config.yaml
num_hidden_layers: 12
hidden_size: 64
num_attention_heads: 2
num_key_value_heads: 2
head_dim: 32
intermediate_size: 256
vocab_size: 512
hidden_act: "gelu"
norm: "layernorm"
norm_place: "pre"
norm_eps: 1e-06
positions: "rope"
rope_theta: 1000000.0
rope_fraction: 0.25
qk_norm: false
attn_scale: 0.177
bias: "all"
tie_word_embeddings: true
parallel_block: true
init: "normal"
init_std_qkv: 0.0571
init_std_o: 0.0
init_std_up: 0.0571
init_std_down: 0.0
optimizer: "soap_variant"
learning_rate: 0.00724
beta1: 0.95
beta2: 0.99
weight_decay: 0.089
lr_head: 0.0117
max_grad_norm: 2.0
warmup_steps: 200
schedule: "wsd"
decay_fraction: 1.0
decay_shape: "sqrt"
final_lr_fraction: 0.0
batch_tokens: 32768
max_seq_len: 256
doc_mask: true
train_tokens: 148300000
max_steps: 4526
dataset: "wikipedia_en"
Each number is 128 + 32 x the weight over its row's rms, rounded and kept within 0 to 255. Layers, rows and columns count from 0. The size above them is the row's rms in percent of the matrix's.

# layer 5 MLP down (transposed), 256x64, rms 0.129, rows 210-255, columns 0-63
size [104 100 101 104  84 106 129  99  89  84 119 100  95  93 102 102 101 106  89  88 105 101 111  99 101 116 107 104 111  96 115  98 103 101  95 106  96  99 107  80  75  91 112 112  90  90]
[[ 78  99  98 165  89 100 177 161 151  88 161 126 123 161 147 132 118 120 134 100 123 131  84 178 115 105 154 134 122 123 113 120 151 110  52  64 105 175  88 133  82 200 136 129 133 154 104 110 169  89 176 178 103  80 133  62 123 109 171 134 116 126 151 126]
 [149 142 119 152 116 120  83 164  75 148 156  72 128 100 125 130 132 146 119 125  94 129 131 154 143  60 107 159 113 124 164 192 145  85  91 131 132 133 148 121  52 111 182 147 157 154  72 146 120  95 180 106 105 153 152 140 164 125 149  90 205  93  73  99]
 [153 124 102 149  56 155 125 109 104  86 118  84 167 125 113 144 192  94 100 137 114 153 138  81 177 109 141 113 126 135 151 127  99  94 128 157 124  68 168 128 110 103 130 120 108 170 125 134 118 152 121 161 125 126 137 194  14 116 151 101  69 152  89 105]
 [112 121 171 107 156 130 104 155 117 139 119 117 141  74 177 136 221 178 198 129 116 167 130 143  47 122 172 121 112 181 127 146 157 111 127 134 132  69 133 130 108  88  87 113  99 116 104 110 107 132 173  98 146 179 117 106 109 141 187 115 150 143  87  97]
 [138  95  98  93 115 166  29 111 109 164  90 147 100 146 167 103 141 143 145  72 130 161 148 104 119 126 104 130  87 170 127 113 128 142 127 162 131 130 135  71 147 109 101 137 140 106 140  81  70 128 182 122  97 173 114 150 122 120 151 105 160 219 128 190]
 [136  87 146  89 123 112 110 187 132  93 117 138  37 111  77 156 158 129 167 124  96  70  81 133 109 126 157 123 158 153 102 127 114 136 117 114  94  47 121 112 105 133 124  99 169 133 102 140 145 177 196 136 121 177 132 122 144 134 123 117 213  91 139 113]
 [185 151  80 141 153 111 127  96  89 146 173  90 175  67 119 159 168 185 125 152  70 162 176 132 168 114 105 184 134 104 114 147 121 127 168 148  70 132 112  87 115 137 150 159 130 202 152  74 118 152 112 148 140 174 154 113 170 100 124 141 126 135 130  97]
 [114 119 102 173 116  83  96 112 125  59 178  76 103  83 122 106 121  79 146 112  78 101 111 167 194 120 138  92 133 115 184 112 110 127 110  74  93 134 152 148 141 119 172 150 124 165 169 115 204 124 177 140 108 191 122 162 104 110 135 112 152 143 128  96]
 [125 107 167 123 119 115  69 113 146 110  69 135 174 123 145 155 173  84 132 128 144 101 160 156 223  76 135 132 113  76 159  79 139 187 169 181  89 100 121  99 154 100 115  86 129  96 142  71 120 146 143 116 148 128 102 158 109 170 159 108 104 128 112  97]
 [ 75 107 126 151 107 108 111 107 117 145 132 119 107 111 115 137  44 111 117  97 182  77 167 125 119 131  91  97  79 104  84 127  85 137  80 140 164 112 111  79 156 138 116  79  61 134 115 157 130 169 171 121 123  76  86 126 135 171 189 132  93 147  90  93]
 [ 95 143 149  77 143  42 139 101 151  96 127 116 150  98 143 159 135 102  91 174 108 115  81  78 146 122  85  95  99  87 141 149  42 109 113 109  87 113 125 133 140 158 156 165 114 160 148 156 139 158 170 155  74 152 193 115 142 107 135 120 185 159 112 133]
 [171 120  92 106  69 101 106 115 103 163  60 146 124 124 122 113  85 138 145  85 177 115 166 140  88  76 141  99 157 115 149 129 107 104 103  93 112 180  89 127 120 112 130 181  82 128 144 163 141 156  86 100  78 161 138  86 154 182 153  76 120 148 135 195]
 [ 91 100  89 174  37 137 102 158  96 126 139  55 164  95 128 115 148  85 150 138 186 147 121 144  65 170 157 144 179 101 139 121 106 122 105 106 136 129 129 129 165  68 131  91 150 146 130 128 150 159 117 140 142 173 194 183 148 123 166 127 151 160 128 144]
 [183 177 133 122 128 137 178  85 124 132  68 174 139 184 122 122 157  98 116 158 168 139 107 243 154 123 142 117 115  97  81 152 118 121 139 127 136 107 133 169 103 154 125 157 101 145 133 155  90 138  55  99  87  89 147 100 128 158  86 139 115  94 102 137]
 [137 130 111  94 156 178  70  93  39 120 166 116 104 167 125 140 120 102 144 128  86  96 180 156 131 135 112  95 157 106  99 106 102 142 102 169 128  67 116 102 137  99  99 162  99 175  43 124 122 128 138 154  98 163 144 151 128 164  62 124 148 131 176 128]
 [105 100 150 151 138 167  96 117 121 138 116  91 135 112 132 118  98  78 125 121 135 108 119 134 153 125  99 207 129 146 174 142  53 100 130 116 109 133  67  68 141 113 134  82 143 107 131 155 173 100 177  59 172 146 170 110 108 142 103 190  67 171 156 137]
 [151 106 180  95 124 116 160 134  97  96  72 148 202 133 110 152  70 102 141  85 164  98 131 114 105 103 157 100 137 126 112 113 157 147 167  83 105 146 156  52 137 181 140 113 149  96 114  93 113 148 121 143 125 196 152 115 136 129 102 103 123  49 140 187]
 [106 158 107  74 145 144 179  86  76 142 143 201 142  76 102 132 112 131 173 123 119  95 124 155 109 152 109 138 204 122 140 103 118 120  97  92 113 126 139  76 143 164  94 199 155 121 165  84 133  48 127  93 149 139 135  88 120 113 156 149  94 132 147  89]
 [ 88 116 143 127 152 180 117 114 149 158  94 115  89 142 156  85 158 211 171 181 153 151 142  84 175 163  85 129 156 122 145 131 101 127 109 136  72 129  86 136  95  99 150 143 129  90 118 101 108  94  83  78 109 141 192  95 120  92 115 141  73 175 136 161]
 [121 117 115 182 135 117  72 190 157  92 102 175 142 166 185 131 190  77 125 178 115 144  91 104 153 121 132 112 143 114  95 173 119 193 108 147  83  61 126 117  93 123 127 127 127 152 138 104 118 103 125 103 193 100  72  95 134 127 161  86 110 140 134  94]
 [151  95 103 134 119 112  79 120 140 163  96 105 154  78 106 121 171 118 166 100 136 128 117 206 166 111 145 154 160 114  96  93 100  98 124  67 204 175 105  95 117 153 107 105 154 134 156 160 160 179 133  99 128  87  78 166 118 101 146 121  95 135  54 131]
 [115 157  99 107 149 113  98 127 146  83 104 131 122 109  60 104 107 128 182 118 144  61  93 112 125 156 107 157 118  53 123 122  96 154 141  99 171  40 115 123 143 169 113 160  83 113 153  87 130  90 135 165 182 166 125 128 123  99 168 160 150 109 128  66]
 [ 56 120 159 104 179 105 139 114 144  86 135 115 116 105 194 153 141  84 142  63 154 138 117 116  96 124 120 148 119 128 137 157 156 143 158  61  77 133 115 135 135 105 179  72 148  74  99 201 101 139 187 133  97 131 166  86 153 144 131 101 145 145  87 126]
 [108 147  96 177 110  63 106 109 114 104  69 174  97 163 114 144 125  86  82 122 139 125 122 145 142 118 105 141 106  94 151 139 199 136 142  87 146 116 100  91 141  80 112 148 151 153 120 155  91  49 156 124 144 161 184  75 114 131 173 105 106 168 179  93]
 [116 128 133 148 134 138 160 128 144 134 141 101 130  47  85 150  96 148 111  74 168 186  94 128 151  95 170 139 100 106 162 155 140 119 146  62 141 111 104 109 105 145 139 113 158 179 145 163 151 136 117 177 188  82 125  36 105 101 133 100 116 142  62 130]
 [ 99 123 141 105 134  94 149 137 126 136 170  55 141 168 116 148  76 129 120 158 124 143 113 120 195  84  39 159 138 119 138  76 121 124  76  97 130 115  98 147 152 132 114 160  33 130 134 157 185 142 195 159 124 150 135 152 108 109 122 120 119 102  89 128]
 [117 133 153 148 140 100 161 135  98  93  91 169  58  81  98  88 162 144 125  88 138 122  74  69  90 142 119 185 120 133 124 121 145  56 123 114 109 158 153 126 133 104 132 158 123 130 162 136 107 112 125 135 125 154 114 153 111 123  72  99 225  56 104 155]
 [121 173 114 159 173  85  91 139 174  97 129 117 192 130  82 148  82  92 159  89  98  87 134 124 160 176 132 130 109  39 142 107  51 147 139 132  92 124 104 104 157 131  97 109 148 171  96 109 153 113 171 109 137 148 190 100 103 110 163 158 125 106 135 126]
 [173 199 112 108 110 144 117 116 125 139 115 182  77  80  69 146 111 131 153 115  97 121 149 129  76 138 112 119 139  34 119 110 163 100 155 151 147 152 122 107  41 164  89 150 133 177 114 138  67 131 117 117 143  88 145 121 103 120 142 120 174 161 160 147]
 [101  75  81 126  61 145  86 106 157 177 137 106 162 121  91  64 110 178 151 119  88 140 111 145  46 109  96 137  69 109  98 115  96  85  85 154  63 108 121 105 146 140 117 103  96 163 145 107  68 135 104 106 119 114 125 116 110 114 142 144 122 123  93 159]
 [ 78 111 111  94  86 145 121 132 111  61 133 136 207  88 108  22 101 161  82 123 136 127 108 108 195 156 131 136 122 150  94 132  78 155  94 134 105  96 122  79 140 132 132 146 101 133 142 121 112  97 111 154 116 154 188 185 152 127 145 124 112 127 165 149]
 [ 94 155 205  94 121 115  81 164 132 108  56 118 162 183 157  81  82 134 191 135 121  87 141 124  83 117 126 119 166 101 129 116 121 179 128 148 112 107 122 129 147 122 167  97 180 200 140 154 146 118 122  96 113 134 139  85 146  76 146 163 171 105 123  93]
 [ 98  87 130 131 171 128 126 124  82 118 134  84 151 151  62 132 166  47 132 180 102  79 146  95 111 137  95 148 124 123 121 123  68 135 107 178  79 130 130 120 149  97 119 104 161 187  97 100 113 166 130  78  93 121 170 112  71 179 145 183 125 138 116 126]
 [161 134 136 139 181 120 142 121  25 165 126  71  95 129 127 105 117 142 184 171 159 174  88 167  80 144  98 129 152 144 161 140  92 156  73 144 150 129  94 189 100 125 129 155 135 145 110 120 165  53  71 122 140 131 138 135  97 126 146 108 164 116 138 110]
 [110 126  91  98 136 160 143 142 123 154  60  67 102 150  74 112 132  72 123  96 137 138 121 104 160 139 106 121  59 100 132 151 136 158  80 127 132 158 122 145  81 114 150 146  84 124 100 139  78  54 156 160 166 187 106 127  98 101 179 140 100 173 154 170]
 [ 87 111 124  60 109 127  98 176 150  98 129 103 167 107 172 120 133 128 128 133 151 110 135 115  65 154 124 135  80 121 164 136 131 134 149 172 205 217 146 109 120 160 119 139 148  65 137 109 129 170 142 133 153 126 133  81  67  95 180 153  83 123 139 166]
 [132 193  76 132 119 121 187 147 134 124 105 137 112 173 153 132 143 134  89 138 110 181 126 137 211  61 126 165  91  89 128  93 143 140 128  89  85 156 135 171  83  80 111 101  81 121  89 126 154 132  94 179 149 101 113 121  74 136 157  75 148 142 106 117]
 [ 93 137 111  70 151 149 102 145 137 136 109 118 137 135 119 148 115 100 156 127  99 159 125  87 188 152 126 164 168  83 157 191 154 181 160  90  67 144 114  83 118 116  87 150 131 154 159 127 125 127 101 150  96 153  45 126 170 133 194 176 156 152  80 115]
 [103 152 142 150 157 118  90 105 143 159  40  62 155 153 154 113 117 193 133 150 118 121  79 100 136 160 183 156 165 142 100 132 156 138  91  98 138 139 136 184 146 105 133 124 206 145 106 104 139 157 114  75 138 128 135 169  52 126 142 164 125 149 130 165]
 [166 136 156 130 111 187 221 128 136 122  70 151 148 130 134 117 107 147 102 164 156 126 141 207 126 122 157  71 143  59  99 127 111 107 146 112 153 119 116 185 121 150 129 160 100 149 110 122 162 159  65 107  62 159 116 105 170 132 140 131 167 145 101  98]
 [157 166 151 124 133  66 136 123 147 148 163 160 201  68 185 156  90 100 149 155 114 134  94 144 160 122 118 156 131 166 110  85 135 130 149 134 203 164 153 178 105 150 140 123  92 160  83 132 135  94 101 152 109  60 132 146 104 132 134  71 146 134 155 181]
 [ 92  97 138 133 126  79  95 231 118 198 148 132 157 121 134 106 144 107  53  88 124 168  80 121  72 152 123  91 152 143 134 136 113 206 139 136 166 146 133 137 124 112 115  89 158  51 118 145 116 125 187 138 102 128 109 119 149 136 154 120 143 128 141 147]
 [163 135 150 155 123 135  39 119 148 132 166  65 121 171 146 165 105 109 166 109  67 108  94 143 128 166 175 130 166 132 170 131 109 125 143  98  86 166 143 102 139 104  98 156 139 132 121 157  57 177 107 167 146 183 115 183 156 106 149 175 130  90 140 138]
 [123  93  85 148 182 103  82 137 166 124 147 106 163  71 127 143 127 109 116 102  40 110  96 128 150 173 132 123 126 135 123  90  65 122 143 132 141 198 148 152 121 156  91 118 167 104 123 192 121 174 151 150 177 104 109 120 167  74 130 167  73 150 128 121]
 [126  79 125 162 133 147 124  66  92 110 101 154  71 167 184  85  59 122 125  83 140 152 119 150  85 115 172  85 172 118 130 123 149  95 130  96 161 153 160 180 169 125 127 104 118 152 118  88 126  59  82  89 132  86 127 119 161 150 148 138 182 143 116 102]
 [118 128  84  37 162 114 151 115 131 150 115 123 123 138  76 143 130 112 140  96 137  88 110 144 190 112 138 120 113 115  95 150 135 167 136 153  91  90 137  89 148 173 135 153 172 105  90  86 158 137 174  82 108 154 103  63 173 128 187  99  83  60 134 141]]
# layer 5 MLP up, 256x64, rms 0.196, rows 211-255, columns 0-63
size [104 104  99  94  95 118  97  98  97 104  95 105  83  88 102 106 103  96 101  93  96 104 112 102 120 113  96 117  92  98  90 101 101 100 107  99 102 103  76  84 106  92 108  94  90]
[[134 160 127 121  93 112 156  91 145 154  66 157 103 133 164 171  78 110 171 178 125 168 170 112 184 114 149 124  97 152 122  92 128 113 146 148 189  90 139 152  79 149 154 126  89 197 165 138  89 135 122 102 180 115 144  72 153 130 203 135 117 101 131 130]
 [ 66 183  96 106 170 104  51  97 154 132 160 197 106 145 162 116 107 120 106  55  88 122 142 199  90 145 148  55 138 168 133 132 120 152 104 160 108 118  95 117 127 126 139 125 147  99 118 129 134 112 129 107  99 126 102 142 186 127 160 107 147 137 189 121]
 [105 137  89 140 154 138 127 126 144 104 100 139 130 150 112 160  57  82  57 124 185  23 176  89 191 118 137 146 102  97 143 121 159 115 105 165 153 181 137 135 136 146 164  84 136 104 160 108 162  94 144  90 136 112 119 166  98  92 121 116 117 129 164 150]
 [113 123 168  68 142 106 151 127 146  95 160 192  96 131 196 143 163 156 139 178  88 133  62  82 137 131 136 135 106 127  90 116  52 156 104 142 147  43 149 122 135  97 128 112 159 129 216 118  80 129 117 128 113  97 126 138 135 126 146 108 132 120 107 100]
 [140 177 122 160 145  84 174 107 141 103 129 108 153  92 194 106 126 130 140 142 150 141 130 117 177 133 108  77 181 146 120 135 128 128  92 143 107 163 131 123 128 123 152 100 122 177  70 230 109  96 143 139 116  86  47  94 160 113 166 170 114 152  80 123]
 [ 83 120  96 158 106 116 135 113  40 144 207 142 110 119 116 184 111 109 202  94 154 148 156 148 140 132 114 137 175  98 147  82 117  85 146 203 134 129 112  94 101 193 148 144 107 164 105 102 110 163 153 116 135 152 117 159 133 120  99  99 127  94 174 127]
 [122 126 134 140  95 161 131  82 148 156 141 133  85 124 123 106 118 129 164 107 165 170 134  72 152 104  88 124  99 176  80 117 141 134 162 120 144 155 116 114 117 111 123 107 160 196 123 169 108 168 105  69  33  78 116  91  86 134 122 177  92 113  99 191]
 [188 151  54 189 105 111 142  93 136  97 177 146 129 130 148  64  82 125 127 135 101 196 116  95  97 177  64 147  94 139 122 166 165 160  79  97 156  97 156 145 107 119 148 121 111 145 117 120  77  84 127 160 149  94 116 120 158 169 167 136 143 124 112 120]
 [141 184 119 157 160 134 137 123  82  94  74 120 164 101 153  79 130 173 138 150 162 136  31  55 130 123 114 145 149 178 107 120 159 118 141 146 137 112  65 131 108 124 136 182 106 143 169 117 111  76 105 146 123 148 186 129 149  77  91 125 121 145 169 146]
 [ 69 120 143 165 154 116 164 102  98 170 155 128 104 131 105 150 150 135  93 113 167 108 190 121 119 146 104 132 148  97 170 165 123 157 120 152 121 146 104  78 130  51 125  73 133  80 155 151 104 101 179 116 120 100  69 140 122 206  56 143 107 153 128 148]
 [143 130 127 101 120 109 155 142 134  93 160 142 199 117 126 144 188  82 103 154 109 104  90  64 164 126  76 149  81 154  85  53  99 139 116 153 118 118 130 148 167 130 147 158 194 112  97 101 137  89 141 141 145 165 135 195 127 110 128 180  95 135 180 101]
 [143 149 186 204 147  97  83  82 130 131 140 157 141 112 155 166 146 178 152 113 160 122 141 120 146  63 168 143 157 151 131 181 142  88 163 126 163  94 125 141  77 119 129 130 120 142 143 152 116 163 156 164  39 113 118 138  74 151  91 150  79 116  92 154]
 [ 96 126 128 165 136 141  84 176 168 174 166 108  94 141 109 126 111 126  92 140 120 121 114 106 151 224 123  99 144 175 165 108 170 110  93 132 123 129  88 149 146 134 104 142 104  99  52 131 126 121 130 136 109 118 121 153 166 108 243 151  87 105 146  97]
 [174 106 109  99  97  86 118 116 161 145 126 159  88  55 144 134 105  90 131 212 157 164 113 166 145 113 140 169 150 148 133 138 129 115 149 130 129  99  87 141 157 125 108 145  97 136 149 109 151  78 124 110 181  30 159  82 117 122 133 113  87  82  77 102]
 [135 116 109 167 161  63 153 128 151 107  79 126 164 102 156 156 114 192 118 106 161 123 174  57 168 102 141 101 112 115 208 160  84 105 129 154 160 133 123 168 121 138  88 104 114 128 144 118 127  91  92 136 106 133 120 155 153  77  74 146  69 156 158 174]
 [111 134 136 109 133 163 177 105 125 122 188 164 104 196 193 129 132 155 161 137  69 141  85 176  67 130 108 119 148 157 106 124  89 100 182 136 123 125 116 151 110 123 125  74  93 169 149 169  94  74 145  85  94  94 126 147 193 117 171 122 102 145 125 140]
 [124 137 170 201 173 160 147 101  82  97 165 159 108 143 127 173 135  80 108  90 109  82  94 112  97 137 118 123 160 129 146 119 163 130 214 146 106 112 141  75  62 134 120 111 114  94 116 111 134 111 127 146 137  73 109 148 157  75 188 133 161 135  76 109]
 [159 113  85 102 121  87 113  94 121  80 133 133 160 107  96 176  83  37 112  85 120  99 124 127  93 121 182 100 105 191 133 132 147 149 134 136 170 151 130 181 134 155 142 131  93 134 165 174 151 199 162 176 118 158  82 153 134 148 126 136 140  74 141 111]
 [134  81  66 115 129 180 131  64 128 135  95  74  38 169 113 123 100 207 142  94 148 139  85 132 126 122  94 165 143 159 132  72 118 115 132  92 148  99 146 137 170 163 114 136 155 101 120 159 156 109 126 145 133 118  97 113 150 165  77 150 174  97 144 157]
 [123 147 151 116 111 102 200  89 156  87 158 138 104 132 150 165 187 136 124 134 173 100 221  94 111 148 121  96 117 133 159 107 136 102 152 136 128 142 123 183 119 143 190 154  92  87  84 140  73 185  88 133 177 119 140  99 145 126 123 170 157 109  86 147]
 [134 116  80 162 131 108 174 129 154 101 150 123 169  91 155  56 108 120 116 123 100 159 170 100 140 162 123 162 132 156 137 131 133 181 133 121 221 108 114  92 100 111 114 152 135 150 168 155 146  79 110  86 106  56  79 101 152 141 192 100 144 155 152 163]
 [127 121  97 130  82 110 125 119 157 209  94 153 119 137 108 177  89 155 136 200 121 128 164 114 105 115 109  86 115 111 164 135  94 164 134 223 189 161 157 137 126 153 101 159 113 151 111 126  83 133  98 105 151 108 120  59  80  97 166 113 115  96 107 131]
 [148 192 150  73 114  85 108 162 123 111 154 185 105 141 137 105 177 126 130  95  90 125 172  78 147  74 172  83 176 120 145 142 169 163 115 134 150 105 193 157 116 117 115 125 126  85 153 119  96 125 164 123  81 150  95 150 164 129  76 156 155  67 104 142]
 [121 112 164  91 190 100 128 125 109  92 127 166  90 112 192  98 159 159 132 152  93 109 164  80 155  87  76 129 120 171 140 118 127 102 109 110 134  71 130 133 100 140 140 181  91 108  94 129  84  95 134  79 103 135  92 183 124 186 125 162 183 117 183 155]
 [104 140 127 162 125 121 101 183  86  77 157 132 155 112 128 157  96  81 128 137 187 144 123  44 114 136 136 167 112  97 107  92 134 174 136 108 145 161 167 124 139 142  93 161  68 128 118 117 133 106 171 135 137 169 153 174 125 142 165  18 120 133 136 161]
 [125 157 114 141 154 137  95  90 140 118 173 131 131 106 159 147 111 154 117 116 117 110 192  93  98 131 149 101 115 152 123 183  80 224  95 134 163 139  96 144  63 132 130  96 129 195 118 140 105 113 163 134  73 105  98 140 146 193 153 126  70  79 120 163]
 [158 166  98 158 133 123 107 131 207 142 121 141  77 102 118  89 161 118 186  86 127 101 113 109 102  98 151 118 118 127 111  90 170 149 169 134 164 108 123 179 148 129 196 120 215 129 123 115 114  85 128  93  82 137 142 166 146 113 199 114 180 108 110 132]
 [ 96 113 141 174 156 131  63 129 115 145 145 175 153 137 170 169 151 173  96 164  95  80 170 122 141 144 130 153 167 203 126 137 106  71 121 120 164 114 147 129 128 149 152 129  80  92 136 154  72 135  94 112 108 103  88 122 192 177 147  86 143  66 108 143]
 [148 166 168  98 175 174 127  94 140  51  48 133 105 143 128 141 100 155 116 157 128 101 159 119 178 147  92 103 124 175  91 106 129 135 115  92 185 147  80 107  85 124 128 107 203 114 153  94 142  74  89 138 154  90 101 157 120 113  88 114 123 153 134 145]
 [164  90 109 192 124 138 190  89 102 188 133 115 107 104 172 175 131 143 122 155 126 182 138 139  88 127 122  91 138 161 205 162 103  99 139 120 121 142 148 134  72 118 152  48 102 120  99 143 135 124 156 149 109  78 106  85 121 128 134 135 108 134  54 159]
 [131  88  31 203 119 116 138 127 130 130 164 121 147  59  84 179 135  83  63  86 118 153 147 128 143  93 115 121 106 144 153 183 147 154 112 120 133 104 150 137 105 102  79 137  94  73 150 122 117 136 137 123 140  95 167 166 103 172 100 150  96 112 109 170]
 [131 127 145 143 131  96 115 136  78  91 131 132 118 101 106 109 127 103 118 134 118 167 132 107  87 130  87 111 104 194 122 221 113 136 149 198 113  87 181 138 133  97 149 138 122 178 148 131 121 155 113 114  85 155  91 113  61  92 130 180  55  90 104 174]
 [131 115 135 166 130 180 100 100 165 108 137 141  75 116 171 125 110 106  96 154 111 120 141 104  76 151 144 153  96 150 103 197 140 191 179 137 122 188 204  86 175  83 187 113 146  88 127 149 145  87 131 128 162 132 162 114 108 124 165  98 151 165 103 119]
 [132 110 120 143 119 164 117  98 165 127 145 167  68 187 125 113 145 158 136  92 129 156 173 131  62 142 123 136 153 149 125 114 196 119  98  74 122  69 110 192 141 104 139  93 168 116  86 130  88 215 121  69 124 111 139 143 106 179 119 173 118 134 126 120]
 [132 149 120  75 168 158 120 110 109  90 146  68  70 149 119 172 127 112 139 109 118 109 140  87  93 144 146 100 135  87 133 108 218  83 178 115  84 192 173 163 114 153 118  94  96 103 154 102 200 109 110  99 156 141 141 139 103 107  82 140 112 137 118 160]
 [151 144 179 128 188 142 137 130 122 113 174 135 148 155 124 133  92 123 135 142 116 205 127  99  76 119 110 148 107 119 147 105  50 169 152 140 131 114 111 134 161 111 120 140 109 109 149 102 151 126 136 132 121 100  63  67  95 137  78 114 139  78 110 241]
 [149 135 125 178 114 130 116  68 125 134 152 106 168 130 178 151 178 140 108 113  98 126 128 173  89  99 147  96 144 135 190 134  63 110  75 152 147 143 116 160 164 153 198 151 171 102 139 137 108 109 157  98  95 154 193 147 130 134  81 127 124  58 176 155]
 [170 133 183 149 126  95 119 110 160 143 165 152 144 127  71 109 153 131 150  58 131 172 134 125 132 128  97 156 168 156 152 109 129 164 171 153 145 124 102  67 186 131 170  93 115 156  64 122 107  58 155 189  94 128 105  88 124  78 131 169 134  96 128 151]
 [114 148 103 124 143 150 133 143 156 111 162 133 101 111  88 109 126  56 120 152 112 119  91 115 172 118  80  56 168 157 147  88 141 115 111 146 185 157 146 119 107  98  82 140  97 155 109 177 173 138 135 131 152  61 135 178 143  68 160 153  96 112 147 207]
 [106  98 137 117 120 120 140 127 152 138  31 108  88 125  79 125 114 194 140 131 188 119 162 146 144 140 152 168 137 129 153 124 113 147 129 171  73  91 153  83 181 169 105 154 172 102 193 163 153 163  91 136 157 151 148 128 126 120 129 132  53 144 114  89]
 [173 174  79 111 124 147 150  93 124  61 134 112  80 157 111 128  91 147 115 122 133 107 160  99 162 129  91 199  92 148 134 114 132 112  94 101 112 127 150 235  94 135 124 154 114 117 164  99 125 114  92 154 119 140 160 171 130  56 187 119 144 165 130 146]
 [ 88 176 138 101 115 162  28 121  78 100 129 118 148  71 168 125 147 146 161 122  90  98 135 110 152 138 136 116 151  98 111 161 179  83  89 151 149 196  84 102 159 131  60 159 157 131 148 129  93 166 126 152 148 148 131 161  90 103 131  92  95 149 112 145]
 [141 152 175 122 189 162 165  84 132  62 102 121 136 135 133 182 171  89 134 112 131 122 107 113 134 173 163 164 104 135 113 108 120  89 105 188 173 130 107  81 150 166 133 153  60 122 118  41 141 122 127  98 177 158 137 156 108 129  83 127 130 128  82 155]
 [119 161 204 148 177  90 101 155 129 154 130 132 102 139 170  95 119 132 122 131  46 129 159 133 137 158 113 131 164 192 129 161 157 151 144 157  93 119 154  76  92 121 196  89 105 120 157 161  80 134  67  99 137 134 108 107 132  87 153 121  55 115 140 115]
 [166 102 166 133 161 178 158 144 176  87 169 135 116 107 162  74 108 167 104 114  98 149 174 117 112 171 118 155 139  90  99 131  84  83 163 143 109 102 120 114 137 156 158  95 180 115 163 230 113  97 144  74 114 118 140 137  90 103  96 152 128  83 133 151]]